{
  "d_model": 160,
  "n_head": 5,
  "head_dim": 32,
  "d_mlp": 448,
  "vocab_size": 585,
  "init": "uniform",
  "init_std_down": 0.0,
  "optimizer": "adamw",
  "beta1": 0.95,
  "decay_shape": "pow",
  "final_lr_fraction": 0.02
}
Each number is 128 + 32 x the weight over its row's rms, rounded and kept within 0 to 255. Layers, rows and columns count from 0. Numbers have three digits each. The size before them is the row's rms in percent of the matrix's.

# layer 5 MLP gate, 448x160, rms 0.107, rows 78-135, columns 80-159
098:119118135129140125113128108156106085186124106144131105076098096157119163111154153100153133050128138079101166111124168118164175140136163137070121128166146113101097048116130107043094156143082092139133109139134108071091140140125117170078124106
089:149112136158159143135139093127082094182202111089178108148062145110130114158078212119122105148081146119140103120100148087130105126156135156160117146141167115098120099210100104133176083139107132158167116155163100179139112151163134114101067186
101:149155115141164123098121097168167157177067122171092137103127201101109138156102139120118166072145154145108149047132139083110158112154152142099159150183154111207116079170154171170129167112163093139111168149128109113086125136115105140123164109
102:116165149181041081127144060067107151151113149060099165175158092124134104148103080104076164158150117122121167116191179151151159150095110110133120157135166124190119100134191145111106083060120089098136161153167170098112150088095168105130164163
094:142081167128090159097173126167174160170137125084108140171163139178142118144142190128160188118151127164143075155161154144106081061125127160059108169115113139098142118115168134135138164114149119142214111170131129116083146123137122174114080110
077:151119094123161135164204132120159101097112109106177161087152106090123138096111118073116185106107117152190100126169077093100127121137095123067078104131131111164144142169127081150116184160125076119106095058100081148101149129104161154090167143
097:120173151115065114077106123081047166108166150066144129093117066119117148123070163105125093122127120102139229098106176180116110115103082158095123132141118138113056144123158134128117152134134152085169109099168088126153101084124167134082151100
100:107129138171110150192163159091135146141151105072079046153146132097122078151080149130137082086076108047064187179112139160177171124153082113143127102100195052151125061102128179135163123097143181134089109161122135143146159110070122136056133175
099:133152151103146095139100111127099103102073132095144138134126202111146142105150121118086131066149125119102110071102125201088161123137183110199123119164128134146125121180144219147133047069088145158100100107124156094144106174147148122138171148
094:126129133113128102054098126109130147107184152078096124080134115102160091110170097121095126121099101092198167109083094127128215113190106089148153135168135101172128114122121130112118064084112175170147092088126144112107134110147089114088092177
103:135106126112154132075098127081071137153152174136120187202103190142098040113135155187133119115087138145150155170153077145114141059074136152089204166133141080128165118100188181092141143097109099172141093123167113095159174089171112130104133133
091:101072089131143109152155091150121134125086079127080124195194150094183143151172138114149106032082120166124160097141123143148131166165241124147132117136125111126147115095174145146111136127139121078105067154143172133137116124119135111118098138
105:097173163128103090106153053128109174121135149143094123145174152136137151106121136133140116122193163098070177182129072145086140074143187149171100116104146126183157141094156181135111106145124204193147074108145109097175141173136110142124139107
090:057108197184127078108144135099074164192170113109119157175126090173094188204206189135076117106133112112151146150075091086087126090129133156066150141170155127142110098110114118110180103152123166170147112125166173124120194158110118119102140110
106:145146103092120095123153111075110180116116133169146155080091156148167109157198163118067162155157198123099150073187101129107146100167156145173128150150117158128118140094126175088120143111130126118175108176114162171219076133131102097146155140
104:096107127123115107157161139163116215161146194097101090119057087112193092162132114132099142132185170132165116166128094120092138094139062193164095139172119114108099118131142198127174203131116123143176155103137124102149099126153094164070112148
102:174139140158126206106171103153126102124138118107133076159110137167164202106108164176139136109123087129162117047182148171136133180115100170125182129144099108112128147107087111105079094137118134129107105161084134146136151152175159123101130161
102:149089173101078112101133124107097169121159053114091115130103132156079158077208133138116111084123178169110154177066150096120135152122171178099092084136132085156112126120157141081111096086124142163121123082109136088102156109139124086055086078
099:102160155153113107151145133127093135158099051132096148131091131115132069175197117141163141087107149138077105143110091186061128117127094153085167130114148117137112133116190113174128127090100127164076147132121105104112169116138151127100091130
091:095078111140124126080104166145092131150140145089113097167035125128136066107184091145066146080108144129147155163123091171118046088091152084153126154113079111123118150167138099135111114120149170146104177146109151090124120051118076136163164122
109:109117119133107092082081135110110120096151132136091160083128115108184149106094120103066156120231116126098072073105105079099155140152090136150131148162151131134155123148151092109136094070164177131173103168129115101100089100195103159146124124
105:097124194166083053109157098092087160137142176127139130141142115188087090144102129164075161111174114136100118166153183143133165139158131142104106167173147114131130063047101170173134077112099078179134118075101106096137151055130146157144113136
093:122108145183144107077162101117156081115090114121136105108093181139133119171153147136099131098123154129113127137106131092099087063122104170100135181183179106139139057111193054084086182139098143131075145178092162152097168033112112130141197110
101:111130132186084071085054135142121144177091133084098104158121127197133151110116094176080132150078143130143119167097177112162127060113188155141145106117170117130116096146132169053060096110117179158092128124127159113173118100119063140110148106
097:150121156099178112150133095124107099194193145161138092157161112159186157138126142089097083152146154124105130133135066134192146087145135131130177109120102124114107057134082181143116099111096056092087086096113118131152115102168068084165155171
102:154163188142087173134111115143101171172147175088126116055117174216130137122180105135104134062128155103112147136113096162157103108152146078150172112112138120128083142142086097093142194113114134137142111117183132086154062144132102138153148102
096:134119189138184177106179120169133121110105096107166160120112120110103155118169101164123185075094155094105128149156091164137120122135103125160160119124128056142156152136137121183136138114102126117078125131161208091145139158105110145161086141
095:166164151144087120135104150146080176169128071092129107119122143130091151200162089052113144152127104110052125116114215070145138113140134133098112131105157150170119157182144079120136120165160177136124055121154157170195097113146083127083137099
096:173184145105131160103131150082095165125116164123146160127131140175124095094081072088102131113128122146091083134132146160104147117104204147142148078135073121116163116196145188162077165082125140147116149125152123109154121079186080153142119126
098:121124120162144108080142066130091194175120113161085112093133157137087145094134123180113147094179099064088058152151148137132131118082058110139186129163090155127128153088152145134124064103110131096121189164116116163089108117102124117196109100
103:072134113115073095176131128067137181137160197117132122139140115125182129154172119121047105134130109157140123154096126134188127151145124186088092161153112102157166125152149133106117080088148161103158087184145130114105129108166078163119098079
092:084108131130116142134139101134119134142125089087145107081105087100083104118138065096152078132104157157145161161125156129109095113126074117104119115183153162160070117090110135142071153133098116115145139123107125055058142159121085163115195109
100:143119174140122118114152117150130117122152068137102116128114194155188172068162161105113123072182134128176074149120143144187150121108121074057185176099164184123074082090139116082087056126156127098127157103143174128107134102077127115111129136
094:126085110093128142036143099114084139148104125101143145104148130098148145158154163114180178152104087160146172154177143100176156109146189165138112168166099133111161156133164061147094100101190199079148149141109140108149112148199122180147113121
091:119159113081179185118143141065110129202126104161119119147118133130153147114153177109118162141094162134129142126168115071158129086162135135091168107133092101132153107184144134175136070114093115136096124133156068155117066107065137099150158142
097:124159136137111134181106124098160154126149095155149134133170154139152174120164101103129103152107089068187109121073184145100178118145147126161160078122131118121171117143130137108126151113133121094104112186183113086096107121170145202139133181
096:075162105162130138103127080173151052093105067135111095103130126163150161135149064177094116107151133176106101165139162121158143143127144130156145128138112087114109075127169116061129125071126107134152134121150165083093155166117100151097078149
097:176096151154118128098093126136148149126165135110098108133115140108122116115130105131096077099139174141118087123123165147073089128169076198058133112107210142144107130127187061094130111056082155151122125121130154061127079086097148142090132133
101:165180156169110096086120177107190170097127179120097134121160133093157073207149114209142133131139115127148127145159104104048148153173121171083132132092162120139130082172120078150157165107117091162129108114150101134126127172143106132071171127
095:115148145103148125131098107101054125075116143114149121160086171152182106092130159120143109138110118156120180228168107097113143129124087194153136118117118168141107153130167102160184154117134081124139128156172131124151181138105138113162100098
093:119148123105126096103138122108116102161140106177138112136124143145094138162112150110075154087072124114114070109155124162104117144133059118132201147105186080182161194150154146121186158168202130172119103135128163125134135073120113121148166150
104:076103114132126098137157075198152120145154105137082151117145112141139078082156110160091106129173168079108116135086143122130198144167139152158119174143062103096147116101127148098126149157110037153138111133177141131121173159127085191143156143
100:177135124131137138087124049063137160070076132069132118109097131092130117165152089131111083131096138084116108114093208111099115085134148153081163128119141123112160136114127123148148109076123127129201094139174115113123078089135150089084082164
102:116141150157104107096110178142119095077095167133107154147132113177086092105179106145123141151128129140076095122141141145127097109130127115152103118130157126151115072050162125113074129111084152143115077138143128117087139064129166152138074132
098:112087113093147057116121140180068165083114144121079118109116132163164120159121118082078146161142099107125115143143059091127107078143127189106128164186133186171137126086134170113112115096159116139127125174103110080114095175179118036154164167
099:153108172164134101127142173071081116104123193140086119167195148135133088109108131114085094128134110148176130121165117148171124113103089120157137129128132145083142146185175162121085111100175130100108104082170123105124147186193152075125146135
110:103135150124072076114154129149081113100080089099088130083093118100141065138141192136130153124083124062136133142112151193135088149100093169183119123146123144213095132161080152172093122109138114180096095082120178145091179135182125089169135110
092:140202117121126106088166142149156142092126088089153114108151144075168174125139100099109197135127149063109179104143147095131154171132174148186141121171131091109139099129075108165087116094155058091045159173172146107126125185176171127108143118
100:124138080160154068113146136120086107141092137135085131144090167084122098162161125147093137125140084166076114133046180106072105157164078120127129113084154127130129110125138172136141148106138130152138076097093166106157098117135118131112054144
087:140130146186135040127159124096098111156139162126120081103138127136126177131135134179135119099134099131117112158154135117107142072115093117131163101120139090132109115113108192042119137129156124122181117213149145073113124120122135160108144085
108:160154153122109147083115141137149114111093191146098120185122156102074179156157093142082104093130131097145097087105153115129183142173172081174178112120136112114092124132150128107179155126125171103202124076111123143106131117160057146146115157
103:141086142163203095146119113174139092144130150187078066125188136160139052114157108075153117091116164096118153074133091093046138084160152130082182095098137139144128130135183144125105144136149114145172113123082085156132116081130111138114141159
101:136111084143074155129156027180124107208134129139099106106077187160104115187121135136131078088122131098110132131161170144132122132136197145082141132094104108135140152140099144157138117086110091079165109216176108146105093083092094067118118132
106:165139072116115067161095148136152196142125129145148145134084144144106107178164064081104123095128156129142167099074137111068103072123130127134120160150099190115082143161121137123163103149121139126163093085111157132117099166115125122162122116
093:114145079197180176099154165151147084124105160136136094119142089158072140140132165173139167171112166173152178172112157115161080087165159118101151177090104164070137153184147172116113122059122124130098190112142176090135160117093108106129123131
099:072141162152132139066083130098122160158129065116136092076198093131168091184118100137074098095100139153191114168147106143137160097114132168115127113099156123104128145113134117165151114115085122153175136097157137059074156100179138100159186132
099:098139181133038143079112132109115137172094139094120110115103151140094097183169143160105097146140144040103134118127102167101142088147176158133124149171135054148072152120108135161138114122081120123115070124167196133075091127140168098187117148
098:135147121098138121145084114112101192121145120099107151107091159096113166060155124147104162133137110130080115175090099165123115120166108109137153104098156141078098065132117131158161137105168118142182161158156143121100145113148152156088105148
# layer 5 MLP up, 448x160, rms 0.104, rows 78-135, columns 80-159
100:087135160127168144087081122148070091202125140175140105138098145113101176082183080113131163166196177147128151183147094115119153160160107140131130104095120144099156144088103146138186135137118135117152186096123118129119129088136167107118065123
097:139142043115107148110116164105196131104063143138095100125144113134186194198149085163117182153199142162133064115144123154148086132079073126136137143117160197145145149116081123087120101161141158144139126115113116082144086141132150149108166075
106:124146110131153060130160161068120115176115175131128129086198096091119145177157104139164117142034080136155161112155181078117129109105151133090182103180137151110166134110150087157126203167070138152121110144088108126099118114107129153186147100
102:115127130146153164134163122096074109174127085161170147200119160127098161085137180178224093085089131141158162186162124106124145119086158158157155110118067128101138148110164107153103142159149102140137089124142093170143134178144127118182112146
094:139163130168104070129128153113148121090146147116173153159106210130164096090083160144137099118095170104114159140099101084113134075129171147181178090120142123139160129099149085147166094110145097157088137167114132144154078083142146153101211147
081:174200152134146139133084132156165102140136126126160117116101121150122124105089129071136083176118144096133160122155168157072108123125150110177133113146092183108139122172103146146155161167155160157126175099118129160147106168102163090087063128
091:062116135105107145117122136147211120096128159111127141166135076113126132121125162076073147133186157132086101140104173154103166100161120105106083137120118135147075106147069137107147161097129159116116111069085154107107157089173189140163157097
105:114099120091132161148165115085153163162110125091212150107088153121055182148099104110138192138135131111148135143103138103108187112101199153179148177149164099099114119125100126151143159113146093119175159106074122150126120098121073124100133117
102:109155133104090138111122099155146142129117075117133168107120101126099146178148170107114130135152109147078125119082102089130183149177179159142105108156136073130131120162071104124101125086122145137131113116167059088127103081139183077139126149
095:085120138174157123160141117119117084157080146120148134142165143129092138085139139166144168226189119110160162155079127088149074130093095195132128080081116123122109128165072133059098187107157129129075185155139188119087136152149095165140138150
094:136097139148117089139084186064137145162131111081121147084163058089113153145111107164113154172160169139133112113097127121134131176112109142118094119138144157129121090168160063094146156155126144121115112146191132127095080169123124126163163070
092:099123100062126174137169160155139094095173178109100125107101132148063067124161122107136096193142116163146129117150122101125107122145107107136119118094173161094156077136143124122102065179090214147158138076150144069154108129119172105145092109
103:102072117157082122117128068108080131152145134149085130092152119126164121114205123114146188126110153116054177152122094173121094125092168159172085092159103086134117080133151165180117088085062126169080187138108139170130114092127118103147127125
106:116149103121151114133100142129072118175092108149139183147110089136116124136096143108091128157103103143134146144134076121168044131172142098177125099146107173133159188119077129122110100131173127143095170135173150177083087166124089063188180167
102:116143123133142177110189075099186117100122105176116154091143130108147121172126117142135127146174100144119123109129145159146097104130129165102108111110157108134154158128166098137074084137208066131137093125156139123103119163128104095164141154
095:109111174091094096062109094184194083140158123133184116103159158093139142103116150050120094165081119110109139129081101109092171120120212151163105138136215203111187126161122110080086087109118165152111119136099107165117140169141098126105173094
097:169101122129094126136185110175122169073149146130109123113210137112144121121078143100173181167162155082132117138151190137125188128156131094156181114117132128119083105131106163087158100133140142088079127117088161108119181166132145198174201175
098:120151138076172169134151133136114043159149128171159124136111093153114138140177098064148115101148164070098144139131120105128105159175148144123131111106185161152128144110086136092117099179146129143086114131190175103106098168135171061100087134
106:130145083142172159142129069135104130138126095131160135144056121132104122186168096134140122164129126178134167139117101128090133120118118135128133106122117119129065186146108157182108122087209140139078136106129151154138142177133116074142162103
098:127128159146123188101137173124170145123166101137087120119140140115207144089140095101138136145160179134165135121210092121111161162151130120143119169150106122102169094105151132029180157124168140134180107145123096170101178136139165150112089120
107:119119137155133092102080122120119071176061119129096157143147126108102127106163135193123105109126110156225131131158140121121151119142090158165141117104173162125139096142116156094133152079119133181151093096111119120113102115101068180103086194
101:067121092103125068099142139093127182153145135135128057126112108149087171077080125142078054111135154103162172137105198141139113124161147140156152153155124111123190149151074053122104126146113187148106183110140128148127159112129115160144106107
099:172179171095060106133156142129149120172105168128072130147158157107109094104150127101184173135132152132143079115096104125131163117099155084173174134129122107114113157131133209192087135067173127166102120107226101071115114143156141092205152095
099:106152138164141126106169108096174110152126150158117077179141134162160082201139093188117082042114074130097145105109097100148078128079122134104101152166175120129115189160176119099118142134151107170142168144081146140109167124125134142140166136
105:128139113106157151126072162132080085152127109098096170131155087180142107125138135116155158103142159180093115130153099132078139134248173143092183107139135112094180144132109096107207180167078138125117113108115154115152127146119126202134095140
102:107153115114149146107169131154079162117179089138102172091184108119125141086136148119186155139090097126154156112152133170149159175142087167168156100135161138124203137175098126164103145091164065098131175116155085091184117139156105108130116159
094:189138162165125125156113128110077118112106141160152113179160138134135131159086144098132144159113075149098137139173152143156161083060113150148201147120133086110095079124145172140164195151100070138113105098182143126144067169157153148091061167
097:132068041118106180177143181117138134118143188166144183156132141060091129090135124141093091096152153148128184142118067078128089114105148125122123103106120089133112155087080124139142095127138099167130121170096131133134124176076162105089075108
103:068120088148099114129130094171141076132137130085122091129111157106093117135111123139168096173134116108121102171171053148135148153151114152122079082091149120164181115132102144148093124141138149126103144124134055160104085125079152131142115149
097:107190053047116116122086118089091117042159061149188124128157168220156093185103128123087173071169131143094130110139106162141119125154180134106094167132136114163018095119116144129151198118086106114094124118113111103126105108133080132089116102
100:143197082099123167133135098035116175127154192064118165120115160113115046174114127130102099118107156153103125118164144098140118121146098110164176163116098176163103168077118138137125121159183150142140135111140169152182172132127107155126116208
096:146134178123190150107153152130155131166139091163179140098102109107185158111151161124148119137128162094091106149130107171056124079098105173138118119096124180089119154160117143130129165111175186128103129120082201119142186127154166146056131169
100:091144159079092102152145142125160130114137115118142176135117114141068114109110094113154093123141156092101110136101182153058115112133058089098159103109120173129121142084162172099095062161083132150131122065148122148176159179120053158107120108
095:117136180170089056088125128153116044082122163188131113178122166130057157132186131150153154142125137070126096145154168175130136167082119110144143161070119136134125130134173119095138089175098180157073120136118144145135142114188057133150174152
091:116115135140122155091115132112152170129123101135084136178181101124137162076104118102149120069138162127185155135133100117151114160175103180113084079104156114083109143151099149103151174117129158193184174164162106084101140109074118113117116148
097:083158153116142105123138113164138044115118143134161115164122171078163141109138145111094097154144138145145125164130097170181137119116176121124114133098107155149201161180109159163177123159116149103087105180147147108189171158146132151090138154
094:113157134089084145092135123114190141186150104148150127160147147127164119078165168084120168167157146155183065137114092117097120136126189131076165199112113145153137147105114168127115118121058179140129118167126063195135045081128132082159165110
101:100070124082088145138139096118189145142170177111182087148111152111165103112149132173109135124096132138152146118133113162114168116090182126120140152166140143186195150114142188156153103127084093066082113083154137112151127123141151152200080117
102:098167135128067153135056073126158142143143127095107155109169109113132152136119143127089107163150070119105158130178140133111109163168149066129141075115155129136168144106087097177130124140138110135141079171118134125122117122129137153067142178
094:091129143142173138132105133138128119105150154142088113148093127138140095054101061174143130164140146144140120165143127133143086158085162109175075128100149136100096106128158190137127126131070195155128149048121048139110179078122124131123137100
094:075142119102160052153144135125074143156145070144147150133136164194191088124127123167143140106127095097161144124168102132189117114149117042061071162116119100091084148152118142097108135130119152127104156135120215062113187093090150165161175172
098:151091137170113079157097152113189133041129139126167091119168110152138131141150097105057224132126115056133121082121113121138126136117149171113124199051140142177123107140086084138152081114146173155136146147129135100085115152086128138145127090
098:126139109064192142123148122074150140136176085162195095106115116177140162171088116167121195069155102135133090087108144102127181095104188089069137125118133117124121168100148151102102115177115128115188135147081141148105130168109099204123171141
103:092172132109110153128127142106150127103042094091088077154152112189125129122114159109157168116147170143110206085133073139117137154113170160131121105084070085061086077118117097141128180156122174113145137105138137121127094135135130147147121093
100:143111145066153167115115125076160110151069114162103088089165113100120085114101125091101117068081104122132122136117127091052166143107149091109135171079123127150160127081106157135196126157120109080100123100136155094178165056040154122107119126
102:149085143133123158140106160111067166188212091146106124161121146164126053104182069145128115109102085182169117156140162175094108121153099145116087074178118136094095153176122201124085130124165113144148190123126212145161107126168074124189175163
101:169103154134170144180167122150159166124077160137151107095156161074122075125135140119164125180124153118126134132156096146106117115119121095086157135035094169114124175183129164146083092086120105155151122101072151080136171136129109083158094162
095:165133169142092123166135121133139082148140117112087185107129126194160138110096119142082144096151141111130090113135137106162114086195148144085182192116125135154148181136122127125078115192085114157156118151127114130101098101157100184221148091
099:105170159141133166089087111126105089141167129143153071115043103127162085151141127185102157136143138159122160166153129078100113148083098116125115100088142128155099138128118156157137176154114141181160163108112144097074126067098081153145123095
098:160143174149118076098141096100111192091136144089141151110087118159102096149137145131142172125188132103078066142124180132146165077142192123111106164193136135107128114111125129141173120106125150099165097142137119140139171075149135095140115160
103:099135080087145135114143096110087077041119198133107186172134101122124130121062041132089109178138112086113094096098097157163101143184129165147140170160143064141120162125128149143090095100160156137126115124142166166173087127130132065139171107
105:123164121131142074119065106144051171105134131164137124134150121122123109116158122168078164143103091137138188148174102165099158197133119156143168109188085103091128075159071118160118114124161115155112133160157113102124194132118180077094123123
103:156143171109073127136128082145094155178146132173141146157135132163122113104205166116155115100091123155141119110122049110133086112135140098143137145098115134074077163144068124078187154131164124137141163129165141130133137118068110094105140184
106:080151169168103084100135064185104112093102121067108107079102139107112080120156131154114129083149100193113122102099143142097184089151134126189088087147087143103113094193113152168153130147080122164116144157124110111177162089175101134120159152
089:102112111124156149161142123048126146127146100132114118107165149149134186190139115108100141168078185143088175099138180128080120155147101122196078129167138137155194175158187116096179100180145124158108144168100106121083147175152132122105149119
104:127074158136116128132112075178060159158081147138076159136171121109168106120138115097151104129161116171130114138153139149171153126101089187150098084149103135199187094119114184113150090120067106130098115184109118151138150123106108168170132115
098:109056172162082146086096101118123164116131109147148114086083068142157117154121177168120074083084207109115136093088152144142156097129115146097119135146119130062149114147045141112152148099095148095118153168104182173131122106111142101092173121
099:136113118175189155126164164143143130131058096150129124121191087100155171106135118130130067186160128144128142128130104144152126129128184160097154094109172122150164129122150152127063163119082165210127115114101155081090105066169121101093109135
# layer 5 MLP down (transposed), 448x160, rms 0.0949, rows 78-134, columns 80-159
099:120118143159201169112129204091131175145170172137068157150074161162106107133093109122138143120194135141145140144165127129073149128153105119171107139082158094176085137144151126155097143176147109142117134129149157081121091116081153147167137176
088:066132143142131077116047123176106149115138182146113118132103132106078132118085109091084163117111121159103127141167071101169111164102212104119136098147119121111122077112154114196155163174121086156090129143105151109143158132116131102089124115
106:150118098129160206135124177140125179096086158141101118137165141115078106126134113112169140109079146118088126142123092142098149139093119157067150112130122129069109138186200096122155139088126110173097098112169123118174131130097114144163118106
100:111147135113113091170113161164079111109091103147201104125152198148161137058145063125182116126200145124118149159106067145166143174109165145140148145133117101110153105125063128153147143149056144169128173193097135161137168135117078139152162166
095:131092084128122157105153131137134147142169129083084110109145147096136103147097102106208112120141127130124181195091138141165120140179203103078128131163101152144138142115150125175162169083090146136146109124110154098059178125072122107169168117
083:117078125116125109054181069106137162145111106069106089140106216141160111151197146167139142118215120126098055133137134127160138126165141114047161128172153079137084113124128114142138098101106134096108122183138176136069109105148070186167154178
095:121105127122174127166084158163095106118122130138169160167122052139203169133173132064123126125058155113182133205122135139125110195122180091107135147123120155064082100135150172165163126119172034105138139134144117127119126088134154129162112170
105:148106124130189137092128105115111159126099126143130125164100133161178099175132147141106155131172135191095113139037082119123130125094150148042131116113089129163136185129172097200108219163135119104156161107113155133124105148133085130170128122
100:192072123165100137105080122180103106173174071171074081114137105172137157157143118110156170126120117148107181132050145179161137105174080074131146164153067137096102139120127110117074142104128120097127155098122127072108121100153158126150148148
103:115047090159149152146145142168120140123134159070145121131146180101112122102095157118180191175178142148153150139146084150127153061114118130136139127189126124121132154121053136164123186109192101168128111112108162089180162081133065174171097123
098:095136111119162170115145124131140158154138108174201175093062126151126130136152130153067165108097170141161120094153122113137147130124180108144128152148134113131174142128196109164111131133114073102152097126099141119141117076106096137177113136
094:139097129140151135049101092174151111131149116151088101071122076131092121157148070098149133179165105135134146085130173139106137104062118103090127082148109131115145146135152138059140201122112126120121124162162111101080124128130059216089141157
103:121133151112096147118146139158122090124136123169209147127128122146165090175168158135141097143121083069143169114096098136134121152147191029073149179094119131132168105136088139123145096104158178149092123142151139160175115126114177096073158081
101:153117141170183179163068151115107131105155157133167157161140124114110076153045085139129105094137103106125119109097162145146112132122164085125126143139106110111112146129189162155122185152100125104186139153093127119126160131100092120145139094
106:193121170141087151179075131147132133131136109131099107142105109148142115128172137177128115125118102109164114128103095119144145216128101143106172132143085101145055127163129112157083107168127099117081149158095129136095085108075156123177188153
094:107098177095119136159187090147179175118158098127114146085082224090055188132104106173136129165183130106131114174108146112147133061121099108108126129104068134144076109129137164092155116121103121186132122121118175109151105132152130125113135097
096:130113121103144108132073147087125111068145160114086125118088116192181138113131152104142080115183163111104162136125097159115117110097121121140154197089052162148143109076146105102172118054112151114235181139142060177166126137126102094132146118
099:116130148108096137061165127152188145097075092060126128188139153132100068142131124163126127084108159135093186150165142106100154096153182162141131133219167105091144110075190149099130118080159134114126091153171084108169187104101122115091110169
096:161121120156100116109123151158091116116102159226160180112156052142088152125113154170131179141092104160107172151124107109172156178118122152120096124084139124133130128136080143134118128092137098148145107166118119135130119116111101173169116125
097:107128112128161116118114151133089136178134099080111102143126231042102154175141143126074119126098112120099177083107099104074100099155083154137116138140152106122133134197104147130122098156036140136117116116176129126114085179158155114121137094
107:098152171086045152149142081135138099134144112110123129147128087138110114123114134182122171145122145128141124144101086078116128137191117111172125112132196124111109168139061145164091068138102119143105156119059154132114100120174107126154145130
103:113119145143098128186138161127113131145159081251089096099136103167108184167071133142138173112183143163119112117074158130107191102086105109138112190172032128124150170140152084152154124166122171130116157174107184151147149149195125142133165118
096:163142103097108079151177143172083134154137199114076092128108091109140119155143181084113120163173136113095121085151137165073127103083135128128183212129116107131145161180142145125108168103142160086085115121082161118038182071130110073151166174
099:108141143119144158137107135078128121134090141117152086152111072129124149090145122129129111146103116111173101168178102073137123136142160103085127075085095117115126110169105168115067166106177181150171178121134117131128124107088119145116192160
101:096050114055214125100164132165144152145155089139117089121112157127083137140120085093167134112085115066115063154104146132098156126089130119161133126142118115193094168152177147193092143108186151126118153096105131091135102104135099115150139125
104:164036097190102156125129123118122134129126132145169139143125078180161143160152142105063118101124066085114149193076073175146120181094132129113124088098147131158178130118072067175095080164132102146064196137109137136127124118160155113153139178
097:108161134136168082143072139160141174133102147126120134108138134158151153036122117181127086094085150159142128127125106133139159198055096146080117104209061131144137172133125129101092112116093132122112144118101133082152165139126151146164187090
095:137141138141182171093148119148144125174154133075089039120155042122201161090106102103115109128094095091073083138045126148154108146137109128172089111165168127172206163091159113138135112094120137119156135136139144142115134103133100152100123044
098:093186158123190130149109093102189110105104078146165079156127153044100106178113093145116103129113184094152068095140112094158104151117118062116140170086118102164113105189083139082189147126148154143091134133123151101146054121111096164089107163
099:116200139163090183122108082123125097184134215149131055105146144085166127087123149139148117149107133068132074132076124211152136156175156153119141134077150169126091137035113093077127124147146146121101130139101134089090154122133105074141120154
101:144094195134123126102155160166134152151148179150091126160111161168133129177088152182098178146091078081105121087172154177193084062128151063084137116073127080162119103085161189125153133119124144199141116142094151138166094137175107107177156113
097:176129096120151126079142108129141155088099190161154213094175211130110068174094159130160117158106151096106165101185142114143175135171138091158111161105124160142143087119164114151109107181140149088156114130172166112205152126173178135106121118
097:128109127142169127067119146147087107176113166083104108094190136136120098121075124117118145079157154154151172155095132149123131138111094118151126091101134126186119200146094122114157188129141165191150145094170062089139147100115119107139139187
095:099099103062173134141144095131203111102114164107129094150130086148126147139146101168141125145078157101130133079136116135136188133158166134119147048131119115159121168122148111131147068081105102091165108144138075104121088127152135144096081183
092:123120144104156172134139120117116106117114184189147213093116094132120099187116157054103133143120187169108087064162136057175100124154104180144097130101082148144158140108088107120078063128110113149122086107140149098154078139048034170194166106
100:138102104133119122141115108132126143075112195128142149141060188083129113161117159091110143062145134117125147106073162116098102162148068116154180118159135133137092162111126143129084131132098117073141137130157125080154135115110166113121138109
096:106152184154115148208158148139124135084199110164098134099116177121117184149169116124147151148154154081156161103144109161101136125098129125124123138115152204097069159169108118103168143199169166152081185116068192091052123132138131137102105132
099:080118175082164111084122133153143086121164100126131146130162075186131113082210076125111104115100133138113161106091124180136073134130146121154135144115130112224095093104095143117127140115083141092105130185096146161111100124097127187081066138
106:093185119085104166145149088158193140117081166119112107134147180161121156122115112101139107172136118138127115134117130116138162158148120139120161155085104179144137143034101177138138042121193078115164141115152073125131091100098223144071140176
093:139128127144045118137106093147107098062110204163121130087091109073094061165133098145150185090101087104192129076172161177160122140105088172071126076115055115101086114117118170146126166143137104169096124131097130126165095145145145136124135156
094:131081178075100150141132134117128175112074142122122129138155071090111125172147135107143090129084125121135143158091139108144084122097055174148113164139134164102166048152151146099131156107157122067101071189155128151105114111102132067146113100
103:110129152085115125170158120095115112176102144064123196170145147129118109097110089097095159189125093112143150153101197052103131150125153146095118149130136194108192124127181116096176136127090102160150150149154158103164092102149110157137129142
099:088169166122118147047144142123058142098153130074119110141095153126158162107125107133081140116139188134130068167122091074132149165134096116172089086118191116093101121183101137105139143065131136112168044107162133139129101093142160172127126140
104:094174070160130164114064124161117134127117140152176069105146140137163121137090130101185066167133226189146091157162077132140041147145150144163115130179159095097122103110120117119105110155129127136135100151114131093150139196125097176146128107
100:104135105138148079134150158098162126063120108110109084169165101103140110098141164200092195137188129143168152129102124189140133113096158154165132099138099107087144147113080105182119117127107101177093147043130110160061113080139155158168142121
099:118099078114117144135131150136126155116065153101088163173105124145114166092095132156097118095125149145120173060133151116142147100117136176115063084105047111136079101155193182117125109103095108131128102117178095171173172158133073144087129100
101:096159106149131137066110139142085162173151092129121127132061115209133120118157103131082121140165106124138130155118137113191120142128107115077161159131103147085112112081085063124186146155143165161156114152077147103173144171099146165133125118
099:116123159111121145157185106174079148156149175145115172133168092098142121144156109180113134119144142167117119124172063175144137075090112120168156129150085149136140078065129124103112140103159100141108119143109187177205157104135189165129135169
096:138088101134083113158076159151140090132145151149171100109154082176148157090152133135091124186082117048171140138147114119084153200100109107166120151122072096103103127119168147104109086102184098140149089148112140113169088123100035158126164076
095:175091097095136133108177135066121185115134157108069152072087148121161141115113136160110110112151177113092115187153166116160159095096062156087167153121169190132123096111092156144125112123120147105108130126104184139092127136140127140100108116
103:100128123153080114128173122143105138154138130177150148115136145072160156087170154149117138147153155080140154143226107104161178099100143216135121151065129162102124075102108118140092116155082108151127076092141146116152105159131125136079150130
109:099130146115122141116159088154151136138126120151130132145084107097110135124111064092114119193110138127116147104235088120087108196100184144084174125121099129147079139130149123146173135156092069162131073090152098173086101149131103166116169113
101:057181169078095134110098126110122148125138077071151125120095100189173143131148143109159148102147193146127074145177092136136108166111104123112058142128119130082122130105133108093131112114068101198138095126116168142137109173151199165167120192
108:148072130182082124115060149129149076133104092166093152098144073074117122127112159099159131176120132126165216105129093117117123090100130102107119089139171089108152088162138099148149159095139119133126135108127136129089140130092088101120095145
092:096162153131137148108163136105112155117113110133171175138112237119147118140126126151104144104107151059106104103128129157134081073139086155121132150144114153091094118147142170131076124099074142036103169142137101106164083139165105164093134150
101:104121183061135159150164156165103140137113160090171111072134134113132119095114159109133129150131112169082119097091129180121114148099119092141107114131119113086122123171162130073122131134155100170173121089193120162106169133140153166114136093
094:058160071141133106124110029167160133107160118123059085158118111153147147158123133131132116168134151149107127131093089157184150123135110161116075097112194091117158155106095150094116130082109122096078126157101135117167098114195143145147084132